config.toml
n_layer = 8
head_dim = 32
activation = "swiglu"
norm = "rmsnorm"
norm_place = "pre"
rope_fraction = 1.0
tie_embeddings = true
init = "normal"
init_std_qkv = 0.0279
init_std_o = 0.0279
lr_mult_up = 0.835
beta2 = 0.99
grad_clip = 0.5
dataset = "wikipedia_en"
Each number is 128 + 24 x the weight over the matrix's rms, rounded and kept within 0 to 255. Layers, rows and columns count from 0.

# layer 5 MLP gate, 320x128, rms 0.153, rows 57-74, columns 0-127
[[125 103  89 111 131 126 161 119 157 114 108 117 127 137 120 135 122 133 115 136 109 146 137 156 106 140 135 142 118 142 131  75 165 136  82  65 171 167 134 141 109 132 173  80 165 110 143 114 132 144 137 125 113 117 161 117  99 163 154  89 214  92 110 155 108 138  80 111 126 113 100 103 125 176 130  83 166 104 144 123 151 111 145 111 108 105 166 101 105 123 136 162 105 147 157 153 125 112 143 131 104 123  80 152 125 135 115 154 140 147 112 166 147 153 163  73 149 109 105 153 121 141 128 104 101 129 142 127]
 [139 114 143 127  73 134 136 115 150 108 111 174 125  72 126 101  94  93 115 118 144 167 131 137 162 142  82 117  82 165 119 100 158 103 120 122 151 152 159 115  96 124 153 152  90  94 138 117 133 147  88  95 155 123 119 124 133 116 121 171 141 126 124 160 149 136 151 136 129 132 143 130 138 132 100 139 134 122 133 158 109 118 170  99 142 149 117 185 132  89  93 121 148 131 119 153 179 104 173 151 130 145 110 132 116  95 124 109 127  82  95 152 179 138 124 108 129 159 114 114 127 107 117 157  73 145 125 161]
 [ 87  99 129 130 146 113 152  94 103 116 116 103  92 165  97 101 122 144 117 133 108 110 104 209 133 177  91 144 128  97 129 114 131 138  95 128 143 153 120  96 119  85 136 129 176 162 109  77 140 135 161  79 132 153 149 125 133 165  83 131 145 153 156 163 126 135 140 151 149 139 122  93 130 102 139 161 132 140 122 155 112 125 108 124 130 112 101 130 103  80 133 119 103  98 128 128 122  84 139 164 159 130 110 137 152 160 121 121 127 131 127  92 105 148 113 127  98 161 152 102 167 103 170 136 139 189 122 174]
 [142 119 118  95 102 157 141 113 131 164 132 124 136 137 156 116 124 139 126 121 129  87 140 167 129 106 121 159 149 138 142 167 140 186 127 127 140 164 158 143 153 125 128 110 136 130 114 172 123  93 116 124 114 132 139 133 102 155 132 146 139 127 106 134 150 139 104 162 145 158 124 118 119 126 173 137 158 144 187 103 136 140 139 115 155 103 135 101 120 108 134 124 151 115 132 159 141 185 109 120  97  95 156 133  82 123 150 124 129 100 117 108 141  99 101 139 120 104 134 146 137 129 180 135 121 125 116 131]
 [146 107  96 128 133  90 127 148 157 139 139 124 122 109 104 113 108 173 114 175 100 130 110 129 129 140 110  99 134 182 134 161 131 108  90 154  72 155 142 145 112 111 148 119  96  96 138 133  94  94 103 152 132  98 138 108 114 164 116  84 143  97 120 124 113 159 119 160 151  89 118 135 156 153 139 103 154 135 113 123 166 113 120 123 157 140  99  99 123 125 141 134 145 116 115  89 156 142 166 108 115  87  99 161 142 140  77 121 123 129 104 133 109 175 110 173 112  97 113 149 111 101 143 119 122 107  81 107]
 [101 173 138 134 148 132  87  83 170 129 152 134 133 126 130  90 113 138 116 176  77 120 158 145 105 146  99 152 119 155  91 147 124 138 132 101  91 134 131 138 157 139 139 164 133 150  83 146 170 144 109 109 120 146 131 141 176 171 134 110 104  96 110  93 105  96 166 122 143  85 107 118 131 119 154 145 116 113 160 124 131 131 144 129 122  94 129  92 155 142 101 144 117 145 142 127 137  99 143 113 122 105 121 157 121 135 114 152 121 116 127 162 154 130 152 115 138 154 147 121 111 175 111 140 116 115 125  69]
 [145 106 146  75 129 104 117 114 125 128 125 140 156 128 188  95 132 138 145 157 114 148 167 150 148 149 108 119 118  79 139 124 121  83 130  92 123 168 152 115 130 128 139 103 142 133 127 116 144 137 127 149 171 108  92  85 130 139  94 103  72 125 156  91 116 123 118 112 101  85 160 120  82 125 132 102 130 111 173 159 121 120 174 107 139 132 135 149 150  79 111 149 104 125 118 122 141 103 145 128 206 130  91 171 129 125 122 111 155 135 133 128 112 128 132 162 150 137 120 139 123 155 107 138 105 155 128 144]
 [126 109  79  99 111 126 132 119 135 114 113 143 104  82 120  89 120 132 148 145 129  93 123 100 129 149 139 124 152 109 124 124 113  66 116 109 130 146 144 143 126  89 112 125 130 112 140 141 118 128 139  84 131 128 120 159 125  78 120 143 163 135 148 118 105 144 115 142 133 101 114 138 113 138 143 142 140 130  97 141 132  91 111 114 141 120 132 154 128  96  94 100 103 120 137 118 138 127 134 158  98  83 151 121 136  90 136 163 145 104  95 177  85 128 160 166 118 118 116 101 164  88  91 123 114 143 143  94]
 [111 152 110 127 187  97 119 145  82 116 128  76 140 118 101 156 136 168 104 106 104 170 144 178 163 129 116 147 117 141 129 151 122 135 107 155 134 130 164 137 145 137  84 127 154 141  91 146 137  90 139 102 140  96 135 124 125 106 155 120 165 135 132 129 131 132 128 104 133 144 152 131 109 131 172  85  96 127 147 118 139 122 107 135  94 113 104 105 136 108 132 121 100 110 148 140 119 148 132 128 114 162 153 153 119 132 107 166 146 100 138 157 147 110 155 145 153 159 120 168 120 159 120 104 139 120 101 148]
 [152 133  87 105 142  89  85 139 121 162 115 120 161 152 145  95 130 118 180 157  95 156 120 130 167 153 139 132 172 173  93 130 119 119 125 182 142 100 138 153  97 127 134 121 104 145 127 152 146 146  99 134 155 134  66 130 164  91 142 118 119 148 129 150  97 171 137 109 123 117 123 134 153 128 126 121 183 165 139 157 128 144  85  68 144 149 124 107 137 125 145 128 113 108 137 112 114 121 124 153 101 160 140 128 148 165 176 137 152 148  59 158 145 103 155  99 146 171 117 142  88 132 116 176  81 121 139 113]
 [114 127 106  99 105 118 136 102 135 123 119 112 126 113 129 115 177 132 127 151 132 143 117 123 126 129 119 176 122 136 129 132 141 141 166 130  99 153  65 131 127 172 140 110 135 166 203 192 147 167 112 153  66 131 136 119 163 148 114 149 117 106 139 130 129 123 121 115 131  85 105 105 121  95 156 104 130 105 127 121  67  97 128 178  98 143 124 127 111 126 140 119  70 163 128 114 173 140 140  84 122  91 136 180 150 109 123 126  88 149 125 144  92  97 120 126 120 103 134 147 154 145 120  97 105 136 114 110]
 [ 68  81  85  70 165 128 156 121 148 122 165 130 136  99 127 128 109 127 129 102 100 155  95 128 172 175 104 118 127 119 140 100 122 140 123 108  91 183 104 168 119  91 119 121 153 113 111  88 151 128 154 109  97 163 120 119 114 147  83 107 131 117 123 125 110 127 141 153 143 100 145 135 140 116 128 150 119 187 112 175 114 104  98 126 120 154 108 147 170 157 145  82 153  96  86 162 155 117 151  98 162 118 122 136 115 140 104 107 165  89  99 111 141 133 146 102 129 117 163 159 109 140 132  99 121 118 135 165]
 [147 132 133 116 132 142 131 103  81 148 141 122 111 117 141 104 166 111  82 134 105 115 135 122 112  90 121  93 130 153 142 108 106 166 171  92 148 107 150 132 167 148 135 133 106  85  78  98  98 112 140 149 166 102 125 131 122 114 149 155 109 124 140 108 152 116 135 129 120 164 150 177 136 150 160  76 159 126 148 133 103  75 103 149 146 103 140 132 128 145  67 103 136 135 142 197 127 111 114 138 151 139 146 135 124 144 139 172 138 125 128 114 116 160  79 122 128 126 121 125 142 171 119 133 146 139 143 165]
 [ 89 143 123 157 142 139 125  93 147 122 140 115 156 128 103 175 124 127 136 116 102 136 145 145 118 123  83 110 130 116 108 107 129 112 100 138 160 147 136 111 158 158 122  69 125 111 141  95 117 144 113 105 161 111 130 142 136 135 175 106 175 146 128 142 122 142 104  99 150 121 143 103 122 160 149 114 150 143 123 105 113 149 154  86 137 135  77 149 135 127 140  91 140 126 123 129 125 140 121 109 118 144  87 114 134 131 174 161 134 201 140 125 130  60 191 116 154 110  92 152 137 149 139 118 177 147 108 171]
 [133 156  93 113  90 107 159 120 140 117 120 129 118 134  86 107 151 165 118 101 139 127 139 107 153 139 148  93 173 193 124 160 134 154 121 124 132 167 156  79 128 119 128 119 136 108 165 111 129 120  99 144 140 114 130 139 171  77 148  98 143 149 120 113 101 124 135 133 152 134 102 158  85 109 115 134  93 134 159 156  83 160 154 130 161 128  96 128 102 144 147 167  95 129  90 128 178 163 152  97 130 128 122 138 198 119 131 113  94 133 111 130 129  79 113 183 145  99  99 129 137 134 163 148 131 147  91 111]
 [117 154 132  86 160 131 151 131 112 119 155 122  72 114 119 139 129 107 131 115 136 144 125 134 105 168 140 100 109  95 125 101 131 121 124 108 156 158 114  96 137 149 152 148  94 169 131 136 119 157 106 118 130 127 157 105 171  94  92 114 173 172 121 122 153 151 189 127 122 138 171  94  87 127 118 101 109 153 122  74 119 157 142 145 165 131 120 105 165 167 121 116 147 138 123 136 123 146 114  92 150 177 136 125 107 174 124 152 117 154 129  68 159  97 148 145 131 144 121 133  84 111 118 137 157 163  97  94]
 [133  84 143 126 114 138 109 116  82 138 187 100  82 104 105 129 150 144  91 127 116  98 160 151 133 140 110 152 139 113 114 129 122 131 128  99 161 164 122 116 133 131  93  98 129 156 145 134 117 148  99 108 105  72 119 123  81 139 146  98 164 150 139 129 148 111 130 138 138 155 156 108 125 133 117  92 142 130 153 140 137 134 124 140 118 136 154 139 135  92 160 154 101 102 144 124 159 164 117 157 111 138 143 128  95 130 151 159 120 140  84 128 127 202  78 136 137 131 124 112 150 130 126  82 123 147 126 106]
 [116  89 134 152 140 156  93  95 184 131 140 161 141 146  76 153 116 126 163 157 155 130  92 120 121  81 115 138  96 101 117 104  85  87  95 136 126 119 163 137 151 122 142  98 139 126 118 133 154 142  62 118 119 110 122 168  83 117 115 119 123  90 160 127  96 102 117 139 111 149 155 124 135 104 145 112 148 120 134 124 109 143 120 185 104  95  96 161 130 109 137 149 120 110 151 163 171 133 172 149 100 119  94 112 124 147 131  91 142 118 120  79 173 131 125 127 119 125 134 102 128 113 148  96 149 141 126 121]]
# layer 5 MLP up, 320x128, rms 0.157, rows 57-74, columns 0-127
[[135 163 135 127  90 189 102 123 140 164  85 135 112 104 128 144 125 172 146 117  92  92 125 132 114  98  90 150 130 158 113 165 113 129 137 161 110 128 114 127 145 123 117 134  97 138  59 138 116 149 111 146 123 164 126 104 124 136 104 114 115 122  97 146  99 136 107 150 160 123 158 163  87 119  85 153 168 157 150 128 119 114 113 117 111 145 123 130 125 136 123 147 138 138 156  96 198 102 201 122 122 101 137  67  85 141 129  96 128 133 138 128  93 114 162 120 146 128 152  92  98 181 193 197 118 147 136 175]
 [132 119 138 124 136 137 141 134 140 104 103 123 128 161 159 111 133 134 161 140 134 155 143 130 102 168 106  87 108  78 157 124 135 108 112 112 182 102 168  87 118 100 114  82 156 139 145 113 162 141 122 106 143 150 137 126 151 130 126 128 143 119  78 102 137 126 107 151 151 147 151 140 181 128 125 112 146 106 182 151 134 117 149  99 159 120 112 152  79 140 105 106  98 102 107  82 139 139 140 109 106  99 110 109  83 156 128 112 124 132 130 128 154 149 152 115 132 185 138 138 178 140  79 155 129 163 170 111]
 [137 148 147 159 107 129 138 118  43 122 148 151 166 116 127 131 137 114 124 122 126 138 139 128 135 144 130 160  97 104 136 177  97 121  94 150  75 143 110 105 138 184 164 150  74 125 127 148 112 127 127 175 104  88 135 148 106 138 139 130 103 137 149 152 110 124 119 118 124 134 145 105 131 116 154 104 143 115 139  89  69 101 129 100 125 135  66 108 118 121 125 104 137 156 120 154 106 139 118 135 105 139 126 148 161 111 131 131 143 130 112  98 136 102 140 142 114 105 108 114 144 113 153 117 101 110 104 145]
 [113 111 142 123  89 141 128 139 128 150 131 151 148 130 153 110 126  90 165 120 137 101  96 162  95 157 112 133  98 122 127 164 130 101 104 124 114 114 119 132 119 120 119 146 106 102 112 138 149 109 113  91  96 180 114 104 128 121 145 156 146 134  98 154 128 111 130 138 117 146 161 139 130 111 130 168 129 156 147 115 143 228 156 136 125  87 152 103 129 116 138 110 147 129 115 179 106 134 103 115 100 128 180 119  83 147 135 203 107 129 145 105 134 126 139 102 130 156 148 149 156  93 150 123 138 140 119  85]
 [120 137 134 128 156 163  94 159 125 102  93 107 173 157 153 102 117  96  92 123 156 116  80 122 126 107 117 167 138 117  69 129 119 157 145 118 124 143 127 115 151 154 139 164 118 152 109 149 164  97 117  90 101 111 119 120  78 113 106 105 156 159 152 120 128 126 100 115 125 151 149 159 135 142 101  94 148 145 164  97  99 175 133 155 158 132 125 153  95 101 152 148 147  86 130 139 118 135 101 129  85 125 113 113 112 110 125 132 154 135 132 138 153 114 118  98 143 122 141 139 154 166 110 108  95 173 142 115]
 [125 128 107 105 145  89 115 156 127 150 148 141 112  95 138 118 116  82 134 153 137  92 100 131  96 127 102 150 114 124 100 117 167 137 152 153  77 142 125 133 119 151 117  79 147 128 134  78 153 145 101 114  93 109 155 139 131 111 157 139 151 144  72 103 141 147 170 154 134 120 131 134 109 154 154 142 148 130 145 112 161 133 155 164 147 123 103  80 118 115 137  85 127 149 141 113 125 108 131 144 132 153  78 107 132 136 122 132 180 186 120 125 123 132 119  81 144 182 117 132 120 132 146 110 117 144 153 178]
 [147 152 160 123 131 139 123 186 110 166 142 144 136 141 132 128 139  85 116 107 132  99 127 113 153 131 134  97 120 130 163 130 114 119 108 138 120 131 108 146 161 142 123  82 121 163 134 119  96 112 119 146 145 131 139 114 156 122 129  89 137 137 118 167 131 121 133 129 141 156 171 155 138  90 118 121 128 104 147 171 134 172 151 111 116 122 121 122 129 113 133  87 146 116  94 160 105 154 157 106 140 126 120  97 102 155 175  92 131 117 126 162 115 125 128  77 109 125 120 152 174 140 105 131 105 109  93 140]
 [156 106 107  86 142 159  99 129 115 113 105 132  71 123 143 142 120 160 123 124 131 135 132 139 148 120 137 141 180  89 130 145 118  75 143 117 125 142 151 134 118 156 109 139 123 122 121 118 120 138 135  90 132  88 147  78 168 120 172 152 131 108 123 111 126 120 117 114 149 132 135 133  92 112 112 146 148 136 109 123  78 171 123 128 114 100 121 134 124 127  93 125 142 110 103 166 118 140 114 175 143 138 105 155 129 133 164 110 188 129 120 142 118 147 161 132 114 128 136 158 120 128 129 127 142 105 115 137]
 [118 122 132 149  70 124 147 138 166 113 148 146 135 128 138 100 126 132  58 119  97  82 168 134 128 142 115 108 138 162 143 134 137 122 112 144  83 160  95 141 179 159 150 154 130 127 171 149 107 135 140 154 108 155 132 135 131 142 131 136 117  82 110 141 120 112 111 101 100 111 114 110 129 121 113 100 101  84 130 152 117  86 133  72 130 117 156 105 127 106 156  69 172 167 159 118 117 135 120 118 164  97  98  58 116 110 132 116  92 141 116 149 121 139 151 142 104  83 150 147 144 144  72  78 136 130 152  99]
 [126 171 149 103 102  97  98 100 102 127 156 130 124 109 126 105 124 181  93 152 163 130 104 133 127 128 143 103 127 148 142  76 144 153 156 134 131 150 159 105 105 143 136 135 147 101 125 184 130 137 106 109  83 126 137  98 141 105 170 138 124  84 112  94 151 161 152  77  95 118 109 125 136  96 118 153 208 103 144 152 137 181 178 155 181  63  80 124 150  68  95 117 165 155 116 116 144 126  94 122 151 119 139 149 128 103 155 104  93 118 103  77 105 108 116  90 140 116 110 124 124 124 106 106 131 122 104 107]
 [121 158  95 122 159 126 146 117 121 153 127 101 108  79  94  86 113 135 175 133 162 134 151 135 131 141 136 142 126 161 121 172 105 117 141 114 107 122 131 160 173 120 162 119 109 106 134 142 146 126 136 148 118 125 208 139  96 127 117 161 120 136 100 128 176 103 140 122 136 108  98 118  87 154 111 139 105  95 104 152 106 130  67 121 147 109 130 124 128 128 143  70  93 113  97 154 188 139 114 136 111 152 129  96 117 148 107 128 133 185  90 118 145 149 123  98 125 115 143  83 116 149  74 104 130 147 133 142]
 [120 112 130  55 122  90  85 122 127 131 115 139 141 129 135 137  97 113  98 132 159  77 145 114 109 137  97 137 122 127  74 119 124 116 152 129  76 118 156 134 142 129 176  89 114 104  95 138 132  99 129 145 157 148 129 156 177  93 135  81 120 113 124 119 146 126 142 102  71 140 164 147 147 136 116 121 141 157 126 136 191 110 123 109 138 126 131 109 151 119 109 113 111  99 154 149 113 135 191 139 127  95  98 146 113 160 108 148 207  95 152  90 130 119 126 115 117 133  98 140 162 134 108 104 167 116  95 134]
 [150 120 140 149 130 118 150 117 119 100 115 163 120 129 166 140 141 115 121 102 103 172  79 102 129 136 114 100 128 128 129 147  85 160 103  76 138 115 124  50 131 123 113 148 129 184 107 144 123 143 133  96 139  86 143  97  98  98 102 136 116 114 136 162 139 118 179 147 142 127 151 105 148 112 171 148 127 143 107 121  86 112  88 188 118 132 117 129 133 140 146 143 125 122 140 111 147 131 134 119 129  81 180 125 141 100 128 138 134 144 164 136 102 146 130 154 150 137 125 126 150 153 131 135  87 126 119 108]
 [133 129 173  87 149 140 127 146 118  96 132 135  95 137 185 131 171 134 150 125 158 126  97  99 162 125 127  81 151 135 128 101 157  81 133 108  93 185 120 190 127 122 122 109 137 137 118 162 166 114 136 109 135 181 147 112 104 121 150 114 151 103 128 106 148 152 103 113 130 141  86 137 176 134 121 123 148  86 148 137  94 101 142 119 146 128 142 136 102 125 148  84 115 130 122 112 143 136 118 130 145  92 108  93 122 115 179 125 133 121 109  87  99 123 125 130  70  87 138 139 117 134 114 160 104 142  73 143]
 [120 110 135  97 146  89  95 112 100 158  91 124 115 123 156 128  93 133 170 115 150 144 155 144 111 138 149 139 190  76 107 114  88 132 114 117 151 107  96 164 179 148 135 127 180 156 143 122 118 119 123  70 110 110 135 131 133 102 138 168 176 100 152 158 137 139 128 131 154 176 139  75 124 138 144 135 187 101 117 120 156 109  86 146 100 148 174 123 146 104 119 142 113 112  96 128 142  92 144 142 116 159 125  93  97 116  74  89  99 118 127 107  87 164 136 111 109 134 157 167 139 142 124 116 123 114 123 150]
 [ 97 108 128 109 114  99 132 144  99 169 145 102 126  94 108  96 119 172 119 132 106 126 123 152 149 158 161 102 128 178 119 160 141 134 137 131 128 179 123 139 134  99 153 139 137 146  96 159 146 162 129 115 150 127 122 120 119 146 112 132 132  98 145 132 155 125 138 138 153 119 130  96  80 150 109 131  97 115 119 132 113  93 154 111 149 106 142  82 189 100 137 122 146 119 152 153  73 153 130 143 121 121 115 134  91 119 112 132 111 154  76 123 110 152 143 160 112 143 124 149 108 129 156 201 117 159 134 138]
 [100 139 137 129  85 140 101  99 154 135 131 135 117 156 123 180 132 113 123 162 131 137 125 135 147 117 127 109 136 126 151 123 154 151 175 118 111 127 125 139  94 140 127 121 156 113 131 125 120 123  84 114  96  95 164 185 141 125 140  82 136 144 121 139 175 126 147 130 166 121 123 109  98 160 158  86 166 114 160 136 146 108 123  97 139 116 140 182 124 143 164  97  90 140 114  90 128 101 136 121 150 131 111 153 139 137 136 126 142 158 147  72  96 163 110 124 117 135 120 170 135  86 110 147 111 104 121 125]
 [119 105 140 112 195 154 146 135 114 125 125 134 136  95 131 130 128 119 112 114 122  96 125 175 125  88 134 174 117 150 153 143 180 142 132 121 113 167 139 145 119 123 146 106 112 117 153 122 114 127  99 137 127 125  99 104 150 156 121 149 113 179 128  74 111  82 149  87 142  66  93 115  94 116 107 124 140 128 126 107 166 112  84 135  82 107 132  83 107  67 136 100 124 170 134 131 115 138  98 116  94 176 127 123 143 112 159 166  99 106 143 140 107 132 134 133 155 106 125 152 142 137 140  81  82 167 110 145]]
# layer 5 MLP down (transposed), 320x128, rms 0.178, rows 57-74, columns 0-127
[[130 127  91 128  91 117 131 144 153  96 139 107 101 161 124 126 148  91 186 142 135  57 146  70 143 109 103 117  93 138 107 111  95 167 163 123 107 196 139 180 127 104 119 138 130 121 147 175 147  62 133 126 155 100 108 191 127 122 160 193 141 126 168 114 135 125 131 110 169  90 110  95 109 149 147 131 147 128 138 135 128 116 109 144 110 132 142  97 121 144  92 117 129 141 133 143 183 110 142 105 130  90 141  69 119 140 127 148 148 127 143 140 141 117 130 123 139 158  76 145  99 112 170 136 120 105 127 105]
 [128 104  97  93 118 117 122 135 136 117 101 138 112 102  99 123 102 136 106 165 148 146 115 180 107 132 151 147 121 166 158 160 101 173 144 121 139 157 125 142 143 122  94 100 140 121 118 129 112 157  72  81 143 122 104 110 170 150 178 111  96 165 153 136 164 136 123 102 108 119 110 163 131 149 112 197 147  82 154 124 124 145 108 168 104 155 141 120 114 144  98 105  94 146 130 177 130 155 153 118 151 142 109 109 106  82 125  96 176  76 102 130 103 140 146 128 128 110 115 131 155 137 131 133 120 156 128 143]
 [113 111 182 146 148 107  89  95 101 124 102 160 120  82 147 174 146 131 103 167  97 145 121 183 173 112 112 113 144 124 110  74 120  89  82 138 135 130 167 141 129 137 119 141 135 126 107 149 128 144 169 146 106 132 127 126  55 135  98 175  99 116 162 114 104 123 106 117 104 133 137 107 109 128 145 130  93 138 138 115 130 115 138 104 138 126 129 129 139 100 137  96 125 142 139  83  82  89 153 119 128 125 135 146 100  86 148 146  95 119  69 131 164  92 109 130 137 140 107 168 113 124 110 141 143 141 119 135]
 [119 129 123 131 139 110 112 114 105 118 170 100 135 111 161 166 118 162 122 119 123 143  91 137 117 184 145 139 146 138 137  69 128  85  96 163 126 106  97 107 107 178 120 136  93 103 128  66 112 170 130  92 166 150 149  71 108 151 126 150 102 148  95 147 109 138  92 140 141 123 161  81 124 156 136 168 108 103 102 147 115 115 166 150 116 116 140 103 125 190 112 129 147 168 141 105  80 112 103  91 156 111 159 121 138 156 121 128 124 135 139 114 211 144 126  65 149 134 176 115 137 130 126 137 110 159 121 143]
 [ 94 138  69 149 142 116 151 110 128 164 160 171 100 143 137 152  82 161 104 123  97  87 142  52  94  94  87 135 170 149 128 144 153 110 131 110 121 138 108  98 155  60 129 103 139 115  88 139 139 191  97 116 145 135 113 127 112 121 109 104  92 136 130 118 112 145 146 108 151 125 141 141 105 108 133 139 135 109 191 124 140 166 111 129 110 174 153 116 123 121 103 120 141 114 101 160 125 154 107  96 134 118 140 105 126 132 113 128 128 106 116 137 156 117 130 171 109 165 127 116 102 159 132 139  89 148 122 152]
 [182 130 113 153 100 134 141 104 166 139 113 145 117 127 133 164 108 134 154 116 108 141  96  60 118 163 202 122  73 112 104 115  82 145 151 149 177 144 143 130 128 145 152 107 120 118 164 131 149 147 150 121 117 112 128 100  87 131 110 123 130 132 150 113 136 154 137 133 123 167 140 134 136  81 120 117 118 154 128 120 102 156 130 139 114 129 106 104 152 148 164 105  92 160 107 140  77 142 129 129 108 145 178 135  97 113  81 139 109 177 108  89 140  96 133 146 156 110 110 108 173 114 134  97 103 164 141 145]
 [142 116 142 144 114 126 111 130 108 143 103 112 176 152  94 121 154 113 105 155 139 148 128 159 112 146 119 122 109 124 158  98 159 110 144 131 173 110 117 155 109  83 115 126 136 110 117 106 119 107 127 116 148 127 135 127 168 139 146 148 127 136 138 143 108 159 129 115 130 149 123 117 107 124 101 117 176 111 136 106 133 146  91 106 140 124 140 154 108 163  93 105 107 122 149 140  91 106 138 136 139 105 110 122 138  89  66 125 119 112 127 177  52 181 148 143  89 137 100 117 128 128 117 110 117 152 108 102]
 [ 82 146 145 137 140  98 126 134 114 117 141 152 141 141 150 137 145 122  94 149 117 155 133 106 135 145 120 130  84 107 152  91 106 170 134 110 150 137 149 150 100 123 150 165  96 153 153 147 152 139 138 148 134 151 122 159 100  94 113 133 128 134 128  95  93 109 141 125 137 123 155 120 144 137 131 134 105  84 145 115 132  66 129 120 149 151 174 100 128 106 101 141 113 166 115 120 114 132 108 124 120 138 129 130 138 131  69 150 101 101 162 113  95 127 115 112 122 158 116 134 122 144 115 146 125 149 140 138]
 [160 123 165  97 121 106 142  98  86 118 120 129 133 106  88 110 103 163 127 153 195 143 109 197 106 100 146  98 140 127 129 134 124 101 121 115 144 133 213 151 125 125 141 100  96 128 157 143  84 156 150 120 154 125 125 127 166 115 104 137 132 140 112 121  95 167  71 125 134 128 159 104 125 122 120  93 153  95 135 157 147 129 153 159 125 126 132 153 106  96 142  49 121 121 150 151 115 155 116 149 155 122 130 134  95 101 125 119 109 125 106 149 112 110 127 135 155 102 132 138 149 114 129 120 138 164 118 110]
 [148 107 140 100 113 129 135 126 140 142 139 132 151 123 168 104  68 148 121 145 138 108  75  52 134 127 140 123  92 135 166 133 176 102 112 145 128 132 131 120 129 119 145 141 142 132 133 121 124 108 113 122 125  92 113 121 136 135 138 141 125 129 146 116 118 138 119  98 134 130  93 126 153 135 106 147 170 133 131  96 134 138  74 103 144 155 151 114 153 130 128 119 145 156 124  94 104  96 116 210 147 143 113 144 140 121  89 135 136 127 126 184 110 167 142 119 112 151 112 123 156 148 144 167 147 160 104  79]
 [130 126 121 147 102 116 120 108 197  83 107 141 133 113 127 129  87 155 129 137 123 122 108 105 126 130 139 127 138 179 136 131 143 124 129  91 119 129  94 152 136  59 135 130 134 112 119 112 121 144 123 178 100 123 126 114  93 141 135 110 149 133  78  87 124 111 148 115 132 132 114 146 108 143 140 105 106 156  62 142 125 136 113 123  96 169 153 147  80 126  92 121 119 126 158 119 134 148 141 165  80 179 105  71 168 101 103 154 123 137 117 152 165 100 120  81 103 135 113 161 142  74 127 153 108  76 138 116]
 [187 123 116 158 127 142 138 115 118 105 120 156  90 133 151 134 172 152 133 151 141 108 142  72 107 120 114 150 144 168  91  83 143 114 120  60 123 140 106 117 124 111 113 185  89 133 180 133 124 143 152 123 128 121 161 139 108 139 113 154 160 141  97 178 135 128 151  98 158 189 155 134 104 161 138 126 130  85 170 121 151 135 167 128 121 128 131 112 151 140 131 142 114 178 124 161 140 124 111 142 151 121 139 128 133 122 150 127 140 139 120 166 116 174 129 132 129 120  94 130 124 119 177 173 131 154 119  89]
 [113  87 133 136 128  94 147 122 113 139 149 167 128 148 123 105 107 101 141 155 111 145  72  55 130 113 118 144 108 157 131 176 149 111  75 115 117 113 138 126  92 116  86 130 119 127 165 154  80 136 141 153 128  87 106 120  86 129 139 121 150 155 131 127 130 100 140 115 132 120 121 137 115 145 182 128 105 133 134 124  95 111 141  99 145 112 136 143 144 147  92 114 115 144 133 134 101 142 116 154 131 116 125 128 108  90 156 146 134 145 125  87 195 154 123  97 115 121 143 127 101 104 152 127  97 124 126 181]
 [142 135 146 113 107 115 115 146 135 141  68 124 106 160 100 178 118 135 157 111 171 121  86 103 138 150 113 145 117 155  72 138 134 137 110 135 122 136 107 124 147 179 123 165 135 143 144 160 115 140 127 106 134 142 144 148  91 127 126 150 161 128 128 102 140 133 162 115 105 199 123 127 153 132 144  96 123 168 153 103 158 105 144  99 142 109 133 109 127 156 173  87 114  95 127 110 152 127 125 106 110 138 121  93 129 124 167 170 151 140 125  95 148 114 102 140 100 115 133 154 127 135  89  99 129 161 116 124]
 [ 66 152 130 147 145 174 123 142 104 134 160 111 108 126 152 139 128 132 124 146  81 151 145 170 117 156 102 117  96 131 126  98 105 136 105 132 122 150 137 159 131 141 137 119 140 159 142 160 173 133 124 140 135 127 143  95  83 132 102 118 133 134  96 122 155 123 149 136 120 163 138 134 152  74 153 159 139 119 150 147  99 113 109 128  97 129  75 144 115 165 124 148 107 155 137 107 120 181  92  84 105 137 172 174 143  99 122 127 111 129 117  90  93 169 133 126 117 138  85 146 153 146 133 177 133 109 162 154]
 [124 107 167 122 114 156 129 139 157 105 108 145 138 116 150 101 153  74 139 118 143 120  79  89 103  78 120 128 140 109 161 133 146 109 167 128 189 106  69 121 126 120 128 134 125  94 106 156 135 172 105 150 129 102 104 138 130 145 186 150 123 137 107 135 138 116 120 141 129 108 128 126 137 109 154 148 170 175 142  97 111 130 120  93 158 109 119 109 135 117 176  97 120 128 169 121 149  86 120 134 145 126 139 166 108 110 127 127 139 134 133 157 184 127 148 154 122 119 120 114 147 136 129 139 102 139 103  96]
 [103 126 101 163 137  61 107 149 117 119 115 177 105  89 139  98 116  94 158 135 123 148 136 138 135 143 138 144 135 102 144 112 133 114 150 132 117 165  77 137  89 125 154 148 132 119 119 142 104 159 140 118 123 189 145 144 147 115 138  88 119 120 145 132 158 155  94 123 147  84 149 166 122 125 156  91  92 115  85 117 142 139 114 103 102 129 130 169 130 153 123 127 101 109 150 129 112 142 111  82 119 130 123 119 140 159 142 125 125 146 135 119  56 141 106 140 135 128 141 108 166 156 117 153 102 129 134 107]
 [162 111 145  99 132  93  63 111  80 172 140 145 103  84 113 127  82 124  83 122 149 106 187  57 119 105 147 123 114 131 104 118 164 156  77 158 142 142 110 117 154  94 141 110 137 134  97 158 144 138 121 156 166 110 128 126 162 158 158 120  79 166 127 127 120  80  94 149 127  91  84 141  95 100 116 147 148 134 161 109 152 156  95 133 156 114 114 155 110 110 137 136 134 160 130 132 121 132 121 103 149 141 117 138  98 146 144 139 121 162 103 156 140 121 131 162 154  94 153 106 169 131 125 136  98 113 161 144]]